From a checkpoint of a small transformer trained on Wikipedia.
Size: 14 layers, width 192, 2 heads of 64 (1 for keys and values), MLP 512 SwiGLU, 5.46M parameters.
Architecture: RMSNorm before each block, rotary positions, no biases in attention or MLP, tied embeddings, capped logits.
Training: a variant of SOAP for these matrices, 199M tokens, 3042 steps.
Each number is 128 + 32 x the weight over its row's rms, rounded and kept within 0 to 255. Layers, rows and columns count from 0. Numbers have three digits each. The size before them is the row's rms in percent of the matrix's.

# layer 6 attention output (transposed), 128x192, rms 0.119, rows 41-63,104-127, columns 144-191
106:121143115105124136140088119094090125141157136140101064121177097127135112069156110151058072139108116140177161136130112174166093119117087130097107
102:165134066113143122132120147106101120141206169150163113074167132138113061137165076160159124066104110160143092105139129135081142146103155124139147
099:173184138137131075100194144141108126073119136171089142163105149147142149157143137121135171086144122148150100159097154082112119079150123097149142
103:189143122076100091113128160118148135161142171116111131131102174151119112128102163093067120093160171093120080156146086142117106144139121151162154
096:125155115138148107125116133139102166124115190100143081102133166173098134157196145172147201090177171176133149082119149157083128071174166064175092
108:182118164102114117117111156127146180095163148114194103096118130067098109162134157150069098095173117107144121083169159159090126091098110116134118
097:193097150103093126067165132124180199142164160174141060137140134175139124185198085166119143105196114155142160142118154139146152143146096133102063
101:144107166087082085175196132186137106128125138087152147117149110132144116164137178092135128140060152145153082081153055145136030137123120091125103
101:121160152143098224160170121122124086147148094183092129102116048147103138112092162151106129057097113177135115119168145119148081169169131109130102
104:055143165108148028148146062103078131168132127092179130124143099119117115142089142139178150101094103116121116130130134128146095147080159097126092
095:073140124079087114131107133123107106127207141115142077138143036153080175136140132115193119224063116105120106129115152150138128153176086147127180
103:120157107220135147127140124104104198123197086190119111092105135143082087072110093118120094166096109170133160120088112169135093132108102147129152
103:181120155168154111116132194133101195151094120135112183183102135078121102107119103107104117162150167184152166114084130159106164112121148092080084
100:161082190092112123129109134112119142175104170080150173154187150179113122128130152095172100115121097144104159101184092087167112130082103181120106
096:112111106106098156127145123081151131125123179195093178097067094103143101136181179170118088096077081099077135078163098138175123146146177132082109
110:075136093083168145114119136097101139174127106195117139174199156158091148163121129105171097119134143161114127148126146122169135124056142163156111
102:176093155105104130144182101104151086083109069165103105094111181107134135107141098148058099130132099155170135119118134053115096127161098112118093
091:117091147104170122060137092110130126101144191118106085081096091167099127101107117121097136130121155101163138180130216172129097126102123124125147
109:119121102116160129095170166111136139070151109134108075189098110133101137117168107087101134136154067096105140098159165176136176158053112092122082
109:107094150088112162111131047127173096117121117099099094154164128139116090104112122167164071163196123144165167180193122133142176114180210154126133
099:144156149099138097096149086106133152122112161191158110195157120131202190113124126110109142160144105108158152141155121126094118145110137129102129
106:162124135075123131121176143190180149190096116185126160080154154122156173175128170132132149145105073118160131144119196120159120123158086111171134
094:111143153098098129200067160079125134121183143151091101085099114047107146102127139159112152126079080113112128094128094120136143152144139149055094
089:120153182098127150153124188108094144143102174161086136141169134140162149062118171126156094158090070120115125170130123114073156163078113155164057
100:079128096165186088100134118191139121103137097082167125114157114181186088180069132134125204148174120114115131139156142138133155140139156094127149
096:153073158130123154144137114143098102150124208129134135142146112173123195103150113134150070187170115124109216167123122143095102144086096142134070
093:149134125117127164139156149109158129165138143135163077154196119120170172099114121147173180156073114077126136141166109122070131130146061124131098
102:133143088138104097131161115138175176093063058058152100153096090087085175124184143121170111119090189122124089126032196177125125144079193128099123
099:105117176121183144164127102126186090122112164102099173125173105109156094051104099115159048073079097109162121098140125160127113097084141138119131
093:129103150147117146135147042098135152083098110156193051197096134097131153100104083200124151153081118154095150118108083068100176179110172135144151
101:125104133175095092135165130156094167138089157126130186074087138131170099210139125059145118053106112145148135182189122158089125116167134107186093
100:121136095120166107132097069170149123128143119110142110134145089154131128058061132089080131153155146146109190139158102120145130165109187116113165
102:120056135144151120126120138062115105108153148147113032108155139083225095108179149218145079162093114155131065116106087175125152134163135149137110
092:124105101128081097098112185108123195119119185122098136207116068097145168122078073147129103098160140099103141148160110156060203144167112108146141
094:130109125102130169192182116164133123133109128151138141115105116118149141186112109145129087099127116178084139166132110148101163080111130116136135
097:127150105126155084145117133147135156134109176072120098094050090096160139140108163037172089056134101143099100069126161123108154133110133109086076
098:106132113090059096195179078166120125086123192101086139116126147165134104161210132169112106163134107111069118084109088116191122102201086131109104
098:062122136143124126098103035118100098145134126119086104080128152116117050133212129140152111079125106102145116099171106130140084169110167135154196
092:200131118156123180184099117185156102169105130073124136119154123112146135152068117150133209083120167144128118193156139094100164132109103108118104
098:136121139158103128130153082141086078151147146091115091085124101096104185122182118129124196149159111102117130107106136096138131152160167108139051
103:117106076183178105102097188136159147132151139159107087110141108133105136049101122176156088126172165124133126114136073151131103112140128119140139
098:123122080072116169109118069148077099142134087139073123144168094060117130110141109090115076171078136114172115081083073126143113108118183142131125
102:087124078155133095230116114117113150143055070124145109084125119069059110103079145090132122102143157158150125127105110117135120106159119169115146
095:140109183138184059159129145140131145132122161156100178120120137119166131222110114088095142129176129097072120110154176124063137136101078119132152
102:095118118093139134166137118068156112145125096075066147119097134164072149115138159167117121121116086109145128148165106152197104085125134160097120
101:132167110109211138146117139098049136096100175108134125106154117143139058084157110144160151170098168115102064051137064204137104165127157133155181
102:126130154139142151130203105135150106107085127115177065180156136133153167150127154116144095148126154143140091118120086117079093085068132099167133
# layer 6 attention value, 64x192, rms 0.122, rows 41-63, columns 144-191
109:144137111099138127140167170138122166129106094122124119091184151140135100141151141195076138093080166095114118103083142051123101114067115160120130
097:122124120137083185099169166076141128101138137116154108132164097181119124138154091150149117122124154166129188128131090129187171157090137135127126
094:185118140111134150140117090170122079122144081153146079105146118102131091148111071073162123167181144062117130186138135138112144140137083117182124
102:179166096121148157130091183142112112087138181075125128070102138175100144103091159162104139108073147102152104166126118159173116110108142124138168
097:137137154120091123161098140174131075082150188160100093107153140081161136123122170080159184126133090094132163133086080112103102087143121111159118
105:170077137160107133111096168061091141099106150174144099145194066130121107068105131140144168134145096155173110167153134144087125159125116121152154
102:127094116149136093143081160138099166106147140117125079166196108122110160108082118142110133141092187167088110114090078083069075163090136133074118
101:130106113126133107140176085154143115121146134073092079181114174098132144102151168123138127104092157116061128110179067136154146117206062080115125
100:141115139146104180150135168110175118175130137136117092166130111097084166160079138109146155137067176164135143116150115133201147114088156217133166
101:139159169162111116099156129152156136112050087145168096191126116133129096104094104162207169123176114231093110148154138122106117144201103104086115
084:141144139113161130098086206130140090148123116111157080099143127172151113130092124075184153115126110137113103104205082083107144186109168153114093
099:109087155116137154142079120201162150123196118147161114155174119147095127114104070147031115148109160090182113169110120171144121121174108151144126
097:173131128138168132178170103114115094134159132141101150086125154080182112170144157108089169132127142183145167170124096097148100153139135116174117
101:086152087090167112117093156137165091161064137106153101166091115111086139142147143083105175174149201133164136129112168100073106095054105136128166
088:172068098145079098130096175099152102124141135144094128132176107157155154162098146143137090088150135177172123120124069150102145052115157134166137
116:127138110202136154125177159122130110122126112172140149108102161129115155094177085151112159130142092144170139202089134181121153112077162183209138
105:109124124134090102113080088103117130190165116121122121164111125086143118156094155078114157149114140041134162144170107109137124120096019171132116
097:142153115115124105103156132168166110144099103156073137148160124089101131097109114102127132105151167099115128137152134108170204096165121139196143
099:115136155118102148105141130110123091127141154072109104143078112128084147133115114155081135171079122081094135146125160148136074150063110090173077
106:106129167125150168142112126104129140198094117106122128179140138129115126103153062195135159049112121165146128151137137194146153130164155141105111
099:117114146149086137094105137109099116160163147122158147149127129128132148137109197089117137160122128136126135122142116069139103202101102119083172
105:161170184169142143088075111095154139148101087169121105102141078082120132094087187086137113149169108137138075092161124159126118122109124118135117
099:109114047126118119143082149126122082154139178177117180130137166098139117169174161085126150118115061133092080123126124124143144158149136138070096
# layer 6 MLP gate, 512x192, rms 0.132, rows 0-70, columns 144-191
098:180084129136096120213075132161138198091077165211178109137084089113080088142112177175170139102069108124102129126130125128156096117150140123113161
098:127132078102184097098089051081173143149177097135102136143101110146126192100173115119107172148115153082126111130103123109130111170216076077127178
104:133126161161130122118111122095101198135099152134114176087139151169150095057090115090083126108165076077165169107110124120146126138130191130172126
101:123125039131123154082138072107151164142098150161064152110154123146096107157144094156094143075131063169130152109169136046124147098113064124123145
098:213113163065086152107083165120144091083132119144139161133191079092077154119134162097135100132145140185160109112099150113133128157148129136131157
104:122122114129132080137051130041100105074149198195108120108145124099153063138124135107178109122133068079084056146172127191102184110137158113120152
103:133140123141115142145087168117120068132124123130107152102170094058152083119179098107122170136096190108185138163153112146106112185084113143136114
101:147122097117136115166145138079173136094163133095127220085148104196125091093208099101100112134122082178068138095095186169115107096120138159128101
106:138116129145128084158142145175160057161133108089126155072085087111133156109170176093106142166101138136157147126169144126076082134116119190114126
095:103146134140111130138116152100189120152131066183196204136143121165130197139183047140098185186119146106129123112149105086172160221153114040124168
096:134132137144158156149079159131126107104136081161132081132134098148189115136071100105141162139160145069079091136162103153207124186096150131067125
099:133138185063114106026148105125112158155153173117164128118135131055163140053148106072116173167144128099148117115095101118156149093127159124184122
098:170169054109195097134078076120156136133076121114146145137132164161157127157114126130145136160070170116128072146134128131132105076117172106159124
101:063117139102186121117060097063064184122140155128111093135129143063115073140148091119115110147103139112113097156145126182147082119081120181129137
098:112139103160145153155151106125139096126108173122088119161100118132100217181173128115134098116158114167155143078100105074141125135144113165061085
101:107099123093160114157157077136144127121065090164084163146043104127181128104124099140141105096124120102118117171124135104123176163130095120151115
095:129050133140087122153169133106085126107124135146173045108107153107127073140134098144122119088124159164053114116102101136146083118114131155151089
096:122145143140094134127158157142148137121152121102136146097110123100103136109153055196135154065123090132133081116121098076158062134112158111135118
094:068121093142157115084167155078164077063145163107125127154092184171113080103128040083140162135153150133122137136122116059132175108114146074131093
107:132080071105067087118132155169151114122071184087111172082135161216125162076173126111099225150152170140134086117171134130169140140147130145122100
104:086120082109148128110124111113139121098120110138104078088098149124144147155144153156136081151196173126108085063109124092144130091094116168154181
100:112102100170088066085089119113166108145119123126110142140154095138143154117167162109070161106159179156082115137099168124083165120168109087163135
090:144104118117138164100098095118157155132134121121178101120130166114140113050143111183066069170164098147121164156127092136137113131123099178186131
103:126143119103144135179119120105099129106143125090190096141083156190140091080105165134185090117150092090147129092091114116080137158060092121090149
102:145156132082135112148103102107141110118154140129144121134089170089148116102158117117082165137169104127106199152195195122098142138115142125142111
099:148108112175174142101152073113206138127123105158097099139150086141103164125103100149183140166109049094149093135150184142161168150089139151124151
101:127141160149141183066166101161157111112083107156115109163125158169178168164149170153134138159102136114073144174109117135163089113124146120125100
128:163113078199133148113187126102163110137131163201096103087093174129108162131163130114095085164149125083143097129148183074073164127086127173154159
093:138136114153114113169113078123116145097136086133141130176125125104131111170077138144155123093096130139129124149131127108185121181067151128100116
099:106152119054192166114075119131122103163125166199097143059132150167129128144110140142096165107170162075152159140167136158166041082104116127095135
094:160177104086137093175115170100093178126147128173131117180156166158111107183187137137134140081105158110119167085124197109146149145110195120162166
100:141059083129133117116103116158095130096172128075127120111067123168079163117163118131105106083050080194091076142081104163148094101140178137130091
100:160183163132112137156073043100192132117117166131156120114149088174146101168093111111101168141177109109062136182134124129148169136121108138121122
109:097095188093124155146155100116134087060061132105116132155110067077182108179120116116142186121137115095166153135131105129120132173123123148155116
099:179147144091120112051139098151142140110104122187110133125098113108161136141177145160094122161152105102125094137126064144158167129092138108140194
088:135130119177159115111101123127105123106119208163107098170133126110127162125158128089108108111144105183098175172089168157176112123183182149151161
105:087136145174156143174162101086142091192122098121142075096148118079165168163096123102183107101073183192143164096079111137156051136126104112142139
100:123131109144119119155126089118147133134118113109140082095189132145103183085102146099128130154154120076140074103106136169187122163108157119147140
094:160167056140180066110146140111124148136125129202118111124145104107107172195118095113132146100150099153123167084133138095177143161134136138112105
102:126129100166154123105128122160142110189139098130177165119119069139146091168098146115104185137142147150124103122101094099076101056135090135144105
094:195130125124188198125093149208116103088119151178154138111089078082102172078149102109127066115120138145099142118108100160219095123110148205105139
101:138162128106149170123125120191153128125129117124148137111134186178201097193089158146085079130135171132175115155133101124126150129132123159130180
096:127104148129117129143157162085153089133150128123085134167174115168166145120106076106111126138126114151135131113114085148123101051132119141153198
107:132171159146070135146083113103110137167177128157143180135130124120138132139135194183131098142168140173113158133095152137155104084171159167177139
097:069138129151163075110077132148107130086133168137119139126089106179097182134132149086062131143129066137079130055170071058119125151135131114139135
101:088129096117123143090165147101143101109104080078115083094089114069124103109064151099118171106071144142092162152141099195138142097144085088139119
106:184169123091090125148100193168115112105081098090105106130149169178090127112082091130106154123069104154095187164095147119063148113146167147109156
100:143045109079110161158081137112149100127129122144132107094142085071087108136099164174170130176110143122138181106145107133094114131138096114128123
095:136156113130153138140097112120095121098112144080127181173101069117067075103163186188130101156049108093138103119148154126105139121130176169082184
102:090173153099143139162115107079109145100139082138148046123135151085123114116175093155144094117100132144151155152167194091167139184147163143085158
090:127094154114117095119145134098176095159102108157195131121122153126147114098124087155197153104093184093136085116161160107067143136161124186133162
108:174080125153173114116088144076124100145121109156125123143118122158143095102112092103183126110142113073123107158136070150186149159090127174162201
094:105144119159133163114135177151157106099140084127135132096154109115130105125139115051151149131200090200158066108175132124163141103174132088088113
095:061086093129144072156142166186107109100122147081131163123083114094129111108155079150095155164113136131140090140146176074148106163173110134090183
105:092064174106154152118155149129146129160122140103220176136125124142089165150135129108124156122099162081119117116146076146124126157137109156087145
091:106069098113122117123127109194083174124196037150136165112124148089034121123120071097128116189116091173138134117120107141126110134121155078140084
119:159144113115162111100138114087128118131111136152164173189171147104126097144149130142146106134139116073177146118148097118138138089080070115125144
098:087136120180131144117109106091185125153086136181100146082098155178116164110192205064081099109152125138099115148115118134150153161113069120143080
104:107145126146102152147122124110115088148035155117052191153157141052113141121138110159126135109105137122104122168125127147173118087130068163121121
101:123144113068090176135122139163081138152163173133086112122124140091132139073110113189078145114060178117138122087134153093168084191119146148139125
095:140123160131116140096092131140119158101186089126152092099157124149075095201125152106166110164157146108115150131124112103154083200168158141121140
093:178153150102192118102095178123096048181119073125071122065165152167122141057129162116125152146144185114101119121169157161117119124139091149120146
102:153163131112121101121130071107098134089082137152088191122190089119131109165086148089132141105052132100100214112131145082176167092116174198113129
092:090160139116180134153150103094130087094070083133136138106070114154145159119153144139069103137143116157070136130123087150142160114093076096125110
093:129090131128114199118108111114140160093180129126114109041152088149137113091129117152158166143209110123130071126111067155140141137115091156121153
103:141095131095121087147115151112153134096099097109144095108103128154149064150158098099090160101082092110142058128140110131139141097102106171110107
093:132151140065169127189147124175160109108123143171051161136093120121158141094169043070089151108089119184087130085113136152146098100151109127145146
112:096096112138090129160095101111139153120192113094150077105161100162122156115106074204096163075143119116164155145146169125159154176163098123133123
103:086114154157153149087127149176108147101083085121071113138193076161094147113161115152171156126151128165140146170067129106080143209132152156151120
104:106106155087166110119104119111117106106112098129120095120084117104161119114150159090151077175093168144188131145083168090112114175110123132196131
098:155086105052126093204099161133127148091146132145103159134141103228137087163150095122108119115105150089172118122098111139082090176171153108079151
# layer 6 MLP up, 512x192, rms 0.133, rows 0-70, columns 144-191
104:075143054111188102099102135127116134162125102056137147178176167159092188185110123104135124105127075111098111143169108169174135142149119083124126
103:142102110097144104132132093155117155178126080151101116163193171131146138122124115127170160113128094175113162074127088129141085184115181112192064
101:179136131143133106075137106138097108128156080149183160152099176182118143154134104113132087136132135136138132135090088104086132119146108063109113
099:111105137132069150120106065095104123122115132141132089191082143097068120132098132062139124115055097134101167118138073165098094082152093129140112
089:184120140135130100129139161099147163109147121167133174148067119156084092099158125183067105120165134165109184114156121114099206090139151183161181
102:138072194167142057136116124062121128105105143165137122130072160145121164078120120087109138128128060131129075106125147139099139141091098159125125
109:112129136098137162103092110069118131162163110087179173108092168122163110106074134132124154089136108092055146149106128160157160123095149101112162
104:153121144160091090045116113178136152137135094137059105110162145111114146106142150142154117148146101154153140114145112152105126201118111093157198
110:086112127104141082154181124083171114062164123108121151104097177132108084131135168120166161129132123137179122124136085138094156128134169118115118
094:178109168155074109080119110119115158132135117093129138141131141145105209185076132126110165154060192130112145140131138053103120145150125113091174
093:100162143103142123147122121102134091159086088125193070137104130173145179123099169095136111131143147169141136138124123104182121082086103128159117
096:132130146138167149106086115098085105154119099125124199163147132157096195084132117132112193118179107160142149135213145120172119112149207150176107
091:173149121111164124129139149083117106104081152092200179098152140191087133149053123177128114151118114124188093170111145163151129056150139146101135
100:163099111179116140182141075144063160151112132065120113115161060126089077113169132176115139161157111096133144127154093149139139116119105156124087
089:184135109103097106119098141119108130106116091057093120136177204168145112120144142116168153174139140161151141126090157182132104120131131157161115
108:116134158066114165157097039145108120131075077135166061175115093145161149100125081132052138104122090109082089148145129128104159108100099090095144
090:069130139074097148165172108171073086100155130156141100073087109167129099094080135092123088117159086152115116119119199157073111108086094107139132
099:069168165181152153172110152118163143130120114116148145118144108172131102156137109139122129134150127157133085078090111173173134152131178097198147
091:120136123176143145142145203162188101162058081124115113119095147166189151115120082159127155100131185124151137177146128142149075128167146122118047
108:149104164115094112173143200152124101182099153115163065154113109116099083061146157129116111105139113125156044124125134154137096102114184085101148
100:174165087139098137108121094132134094091147078064136130146099133114141127156140149139106105102081137143057137148158135186025123107144116143129147
101:146123152157115136117131116083099139140109122130148151152075141080098093142152118132114087086132090120145132135138116125115130155074103159115150
094:099113101108124169108102099165099121113122094164025069066068090071165114134130080062155188133157082145132127164141153131155201144068159112116161
098:119147125163111142131166114139164147091104147115108142137109095104066155131173141135162066100126085143117149125123117009188122096106119161144096
103:119127209173158134105155198080190148117095136116079150083119139220139080169158133107138126133043128111173029132065052092117191123169122133160082
094:108111107202189116152087174129138117175170117155123099123137134162113169136152141069115133136136103114153097126145151126003131086122160116084109
114:133122100133123101172102113120132134165155087164153134106093133118045068118116141167124091124096182105157120137131078113124113127182156134131106
129:179154102226142115125169147124191130132123139182172078102140136079108158123132122144138131126131077111145150113186131096090133162115081145127164
092:065095102128119068125041113101157142167160151158077174109113114097082121151154129123120117129134168080173165107146162086119094084125118086121182
105:130119087106139140098068164119128175171098117158078033133113110103143164113145129130103100107094121095135157101139106143138156141077171172125104
100:140158101152138140168062126039169137152109125073096146139110127107093116149114158122114143154153144141160110117117155169111098071084107205073077
098:181163151082110103102161167123127076142114106107145102106139118124134132154101049092143179110151097058142101055123130180130141149157124083180138
099:136169161129114132152190154153116117131125122119095157119071095066114124084153091151201093092158109139151062135125137112155072184130064138096169
109:120153128090113120141147165111144112124143124114083062145163099113131142124147054169146059093177151111144124127152108183100127131167139106180163
101:139175138135147157096182128144184169178158097128186123104155104144144084122117161085102115171173092088091166124124093145167156108132132107159161
086:104131140130154152138085183092093115166113151175084102110126134122139162098146134083113132102059056132114124117175155160211074101179086101060142
103:164131116157140143084117118082140072092095055165147146098089150142150161063160145090113087144162134175136151146153120124134160112159162135149069
101:122111101108140128109191099141115129114169074115170044106083078129135116150105152107063107185152158102097132149134136153135169114145123165169128
092:114125130147115135119117149128182087109126131080095080141149116170180132116103100094121138127178071153128126109131178155095102084135203129152143
099:118170084097117149151153099179093110129129143112158170151115177134113155157084128097128048137121165142133151129152161153124141126182093144115073
098:148112157088181151162144107152170123083058153149156158128153083173096150160118109098149169080121066135133105141165134137172142176149129209123167
094:104122049111056127122121115135136088128114166055060103193143078136125136119116088118179164163128123180099159123134142133094093125133112151082155
102:197106164138170173143161116132164149128179148095148186120153186134158155115128140090148136141132113107122128182138206136140151145098158127034108
105:080162140064122173147132213161134151097138122058121103090135099123154108094182075136110134181073086210166140110152147101110112097100101087140179
100:079103188186158118125127166102173096088153129125141134094116143161085115074141042172086126167087143064133131100127167100118118105096149114091146
107:133187127140136173114168132110128184128109126153175124150126124171153085085162107107158103160136142168110119198167116040158117143209156122104159
083:067131081126181130123122134132150165133139155138120102108148129111168114179080143151158179142148104101146119134169087124175113120067148121134200
103:153145124117124163136162152112124129124147181154126106077145129163080163147091131103179190114094146109130122164137146119121129209077120122194084
097:196102107119114142176183076074140135167145091152138160128159094205117085195143104120130095131198105158136131162102103146063082081170118109132137
103:139134024144137158144141129091097155098097125085151162142105173059174104189130056172124112157186129136114074149087113166206113124158132180091147
096:126095097100153090144123113142185165156067124106188140179143151137129076109104075160185174090112120140126103125136162142125160177140164135162137
104:101151176065091213141138132158134136127183099128147160156162182117105114098172144135110099126142198127134113141109150167106155141127144115129049
099:145183186082170109165174115097087137126166138123126122149088119111111131146098107117140121163118218108139114121136114112093148158133135110178058
098:147075170155138120126118133133139116095094131135121085093126124174120207228124178078136133196114130133102144132200125099130162150173103157098135
105:129166187113151169126154112094112111155105094080123099156124069103110148120151179138104089125140110121062090156097182094112048103175179108125190
097:109081134168094165165141207134112090095163081089127092152106134145143108079145096151098115229110057104074123165100137158144113135129123088093153
112:077143057094097133091078106120056094198082100136112147162140139087119151086130138180163125158170131127126141094142162095089098102126135149114044
099:084083088181112051132109129106137138143093170061100135128122152134186192163148080082105115078104141141069099156140148082113088130139091093175117
105:111136077156111141166085123156133070148128140147082121112110136082097101151152124066142119099168134164150143171147098133115110096080115185161089
101:144087110086118149183188159161065098165110186148132141134145138138079084134151175146088189081147102163096127126107135094107162122117114123177113
098:074123139126092167147113098122191092115088156100078139143129125163100112160108134166122120131149132165096125107107160136073136109079090143136145
094:110154178137096168112099139083126055179119103103175119124100205146093156144164113157139163123136149160165165095158111065097125143087152061084122
101:109133108106087094125195108193116169125143124129125095124122141181103095106150185166099176144179117087131116163126132158095162149094135091119084
100:069177149127101130159136159103131126115099159072097150166119124144139085178185111142083183197087132152073165192114151135099129104169110143101056
094:081156124138134078065124120155181097152140124136143102143121165154132161194147134133121113109146180076146082122152079133100127071111091077127109
103:106076100113110195119053135151106116161125175151102176155135159115085160120153182065207130140160168203155129099135148168072117088170140158112113
103:224217142144114128091122143082106146121157128101151132065153130144123157155090166146175130136135126062106090154128103089181090186185132119116096
108:106087128110173132101163060107139151211131109132163087113122111147156112129126084174122121129118135163129116111077139149158145087147095157153112
103:184121142148122136127090155083161078145086153135131111137111115138150152153095161128147137113119100153105105075182147135113140109153156142128218
101:123095064124152150146138106154174157143126140134091171172137075167168145147143134134171147105142134136089142108150118098179149135085124181161175
089:197063073070158127211130134141080155091122115085147158142091119143191146139169154129087146148133114171089125120111136134177121131133145108094158
# layer 6 MLP down (transposed), 512x192, rms 0.125, rows 0-69, columns 144-191
104:109132070105163134097139173158224105098160120075114168146160156139078120096137112067148160182198082139077169071081099163136102175130137089113103
098:166126099154152131066173140100189151125117065120154150109141108164087127163092115084165122117133109117113084119135163096134116093139161136140129
097:091147088055189140129162128132188134185163089162144089121161134152144157117070108093159094103107187068139119115103115135059073119119140143108138
100:126136088132115108122133116155124136082041159156096124117112135098095121137113121128150084126154093116112172144128108099147161094074113130198054
097:121152135151155165093115174101119110117099146144147151137060156090097078120104028113124127095108118201135114150083113097119190062115159133083141
100:170167135108096106131193141111124122106107160124098077127135116124093075183136105143144130115156136141079119147128074147150128110130113105145092
099:179107175120145143098165173167156132141108105169143099167133083139132147170109192144104074161129104121173195102162150146120112126128150154161093
096:145094167135112132152143090128132137162121130131170114047117156092081181119122175165115130123076088177117137126142086161117182124131137142126094
108:088093172131123107138101091112143092129175129087128136096164095147124150126158143084112143139102101188144100119101150152076144161118069138087121
097:119096103137164080127140130147124159130160181141105137114114167105157151190119148110132061118068163149112112122138155118096113097089102128213165
095:108117119121113137157118072080129102097097114127180140123152110067151092129085123109161110128130092133092154091161116083170170161103131119035154
101:155147068177123173109141118076145105133121102116143148157119153123064062122191033096137142126151112075149162117143127171151069101111109107132113
100:085059129180095100130170119158072155117212122122046110146087083120109154115081116143080149098120116139162156163129136116136130167128026140133131
107:162130126131125057131130168145115170073132134150147166083134064062128120166115132236146126195162082123115101127143119112122118110160192121075124
106:148108144131121066094098141088093096055097136121076097085094167117163106073097167151103129185102080152094122117175178160172075138108104125165131
106:164122076121132130114108157129153125117105107154159147158137048101111123130169081130128187088106127103114116174129117154110098188104169146137073
100:158089152131079147105146155106101137166197105127171112100084102069129091132081141154098141112133098124101128154128114149138144122053091066094123
099:107071141165112178154151124149128160149077105142141126160151157102132134154088178094099124091074083135082062104113072061167136183115146128084108
103:149170108161104132137136098105122106173115136141094170087115088074130176124078100135155159119121093161131133134096106129082123214114133117118046
094:131086164148067137112150167147072126087101124129093176121146159140145146132119192077096167112176144142158149106167153145140189091128141124114107
095:168120200145109108097103106074094098084116129063119112136104098117168148139154162098083121152137143136169131134111173100098169173159114151128146
097:167098138123137061100136129089126091094092136096121152075097136150201186116118133179141124104128142139148172115155172142132129092054147094106136
103:150079083125101095099152133132093110095148125170140122134144121152116152156146174085108051144178104121108157144229140202109128192106087178169154
100:117117137073155125148169087104155105119078124138105146120112156139158128146126118141130159156149104138092076120109109202168153152120130099154134
101:126102156143151117166145137104144095092161113130129117123045121095166144096202195131164149087091137127138132177153142141161111193112169132108176
096:124144173165131082160112086134156093134116155128182116154139096123157111179123069101115149123091120108111122093185150118110068129097148120130147
094:148155109162144137154203180137150202121159142132125068127093136099116145085108030147097147167067092055147135166086069139150140100104114202107155
089:116127117152133146117126135132130177164122134122178142111116173100108122118158127167165126102152102123092160135114094139111214118150175152050149
089:150107120204139121151093075079115152117091149140176137180111146156140141163123147116140126092065140074096181136112162152130145123112081165153171
100:109157111145053186136113105103098100132109099136068119110121127139133115143106135147166150147085115175102109147153158143162149106140146124087091
110:150084100117100120134093140098132089173179123112141133137168173109103084163203164119109067156111164184121055158093099105126091134105102126182065
106:134155123137127104128123112231141201149167091088143096117146148092092153136073165141169141123152076102154095147098117135114179176133090058091157
093:186170122123066173150127074097133077211163186162133154173179105091130092125135172116132078109097124067110103147131116102144114133097155105103168
103:097149138191100148162108127124152145072176151153109114134110148096138106168139106132133106152110100142012149124121150185128135146078179098123096
097:128158143141086099119115127194133108071133163147133160126126092123092151079129128147105129104160118123146132109113126125113116191138116129188100
089:099132096215088143149090106139131130194111168190076160141180112106126097140127117084118098122126141096081127086142134183113160142151135134107105
103:133137159130144169152113047114116207166099160125142156117125098099122134106129052100082135135145172159163110120117130124122148182121079119126120
105:108141130128075172106132136185122149140146154133159130099170048116147134060122117085142067131089087140101164122137110148112111113135140058081117
104:106125119106162142112123142100124132176104081160139093146157082102137090131119114145087076142136136159090118102144153156125142165156137122109091
103:144048114083106087123148125091114045128153121101163136152117114161149120164096104138108105106152123110147144094095161145123149110086093139147097
092:107096197165114143135153140127187174119123131170180155089058149173141136120108121103160064100129146168184107134149146133152104184126156131117155
099:055194108121134124142153168111137113144107174119121106153145156119126147190075155096106093164108093145146073155125147121101112192164128076153171
094:116093123084162120123155157125143155054114109101100160148125074117154117137087068122127093148121120149056102112130118101133081098150160091134146
111:070124115125133143153181169135145085109157168082190108104112139158134158160118110159150152135091111169121101111125089045082167142049155145131152
101:126149157129122084116202147170097093078140096073174176097159166122126208157121154093112172168082161145087127089131161163159172163092162103167138
102:138142184105134116101103080105143114118175172128146057156063173155107106106120159116104111175112123156108085116205107085127122120149153153178126
098:113102091114169123106152119164111145140146158134146128144107196133100069113130153137142169114116128087138140167115083143171088130151137079139203
109:058089119192118144150148124130097138143095100082124080122185194114131107134105153081142091106099078120167083166139119092103117099113176094134109
102:096151181137148086104109123120094151110128161158104163126138084145123152147188095088186144163168103085127121123179126078092123143159082127129120
105:140124085084157106134101133101115130078088138156112091135138080119098127124115128140151142127142075132146108146143081099117123112145118184069138
098:122144108124119140158122133112160128081136094108167203176087141088103141164143137189108157137108093074132099159116141111084138172131125173126140
090:148087152144121126152158068083147138114154134129070127128160084170142028100103148193113153092076140148107115132141102152165065116093139169118107
099:183149096190108069223094072149175163121172136100118068131126113056129103143117132148133085089138105063132134115131124104154128193112101165162070
094:126117119057120138093106142084194151096125130139130120148093147125131074116179092112114113123130115167084093164153110107118099090170093166144164
103:101130127102094112127153178149132145174143126086161189103138157125124178133121138147119095179170159129110156166151071131126195165180162130160102
105:097066077115097108134128131152077119138133115091118107175129138061112092119097157159153052155135078200130095062150170083123128116084127105105108
098:109155095103100122095174126157096113129114158100108052131069143101076131174097144147122107056108146130120144114070146151137147095085115069158124
095:076121167174113131109134121120122093159089096149133091079152131113137156133148072106104099124071148100113167071089084092168117150107130110158130
100:146133109111128197113091118185151095192096131172091132099121159117121155114125116103122097124135117098130161125173161076078097177209072200111139
110:115117104102090156159169182065123151129132174080133120127113102108121161069090183136088143049166109100082072091161134191115128168143105138116114
097:132160151082124170118132065059131112183107114162111132144113151129152103125155099086131139087170147178147111128105168087128179156132080171124197
098:167109091090131128122080069151103115113131119189092161105084195093096109175137157119169146185076152098104136142140144124189072137164093133115111
100:119070086089150209149109094116124113158081148127099107120058119112150049200087137137095153164097078136073164126181150130150115138110106109091153
100:112116118135119121181112098133087167114115133154151098172126149146143181145092050169149126184068134113086097189146115081101082178102102143113132
098:115107144078147043181099116200094140124124083118112186154117107182118077114138111163149102153134148138152168116137102090136099134137117166115104
099:131119119126170164096104156079107108174109116139145114129083161118160078124122082107094110089124217152105090108150134146157155129112140153091097
093:088064083119109178151097154105169113122126082133182104136135132127092127088092125110117117084122091124069100116108184136085102068105129112123180
098:133138149112058139077121137079190121096168168058134076116183189099159132144187134105126132082062087115107107110120123181117108126131184105127143
102:157129141123091180114116174141098158111079100134133153053111152120194119084176134038130176109096166089134112090095097129103125097146126162087159
098:117135125123168148165077109160182158137119146116148101107172110108168087140150126121133136197112159118169138099132153122160136155101118131099160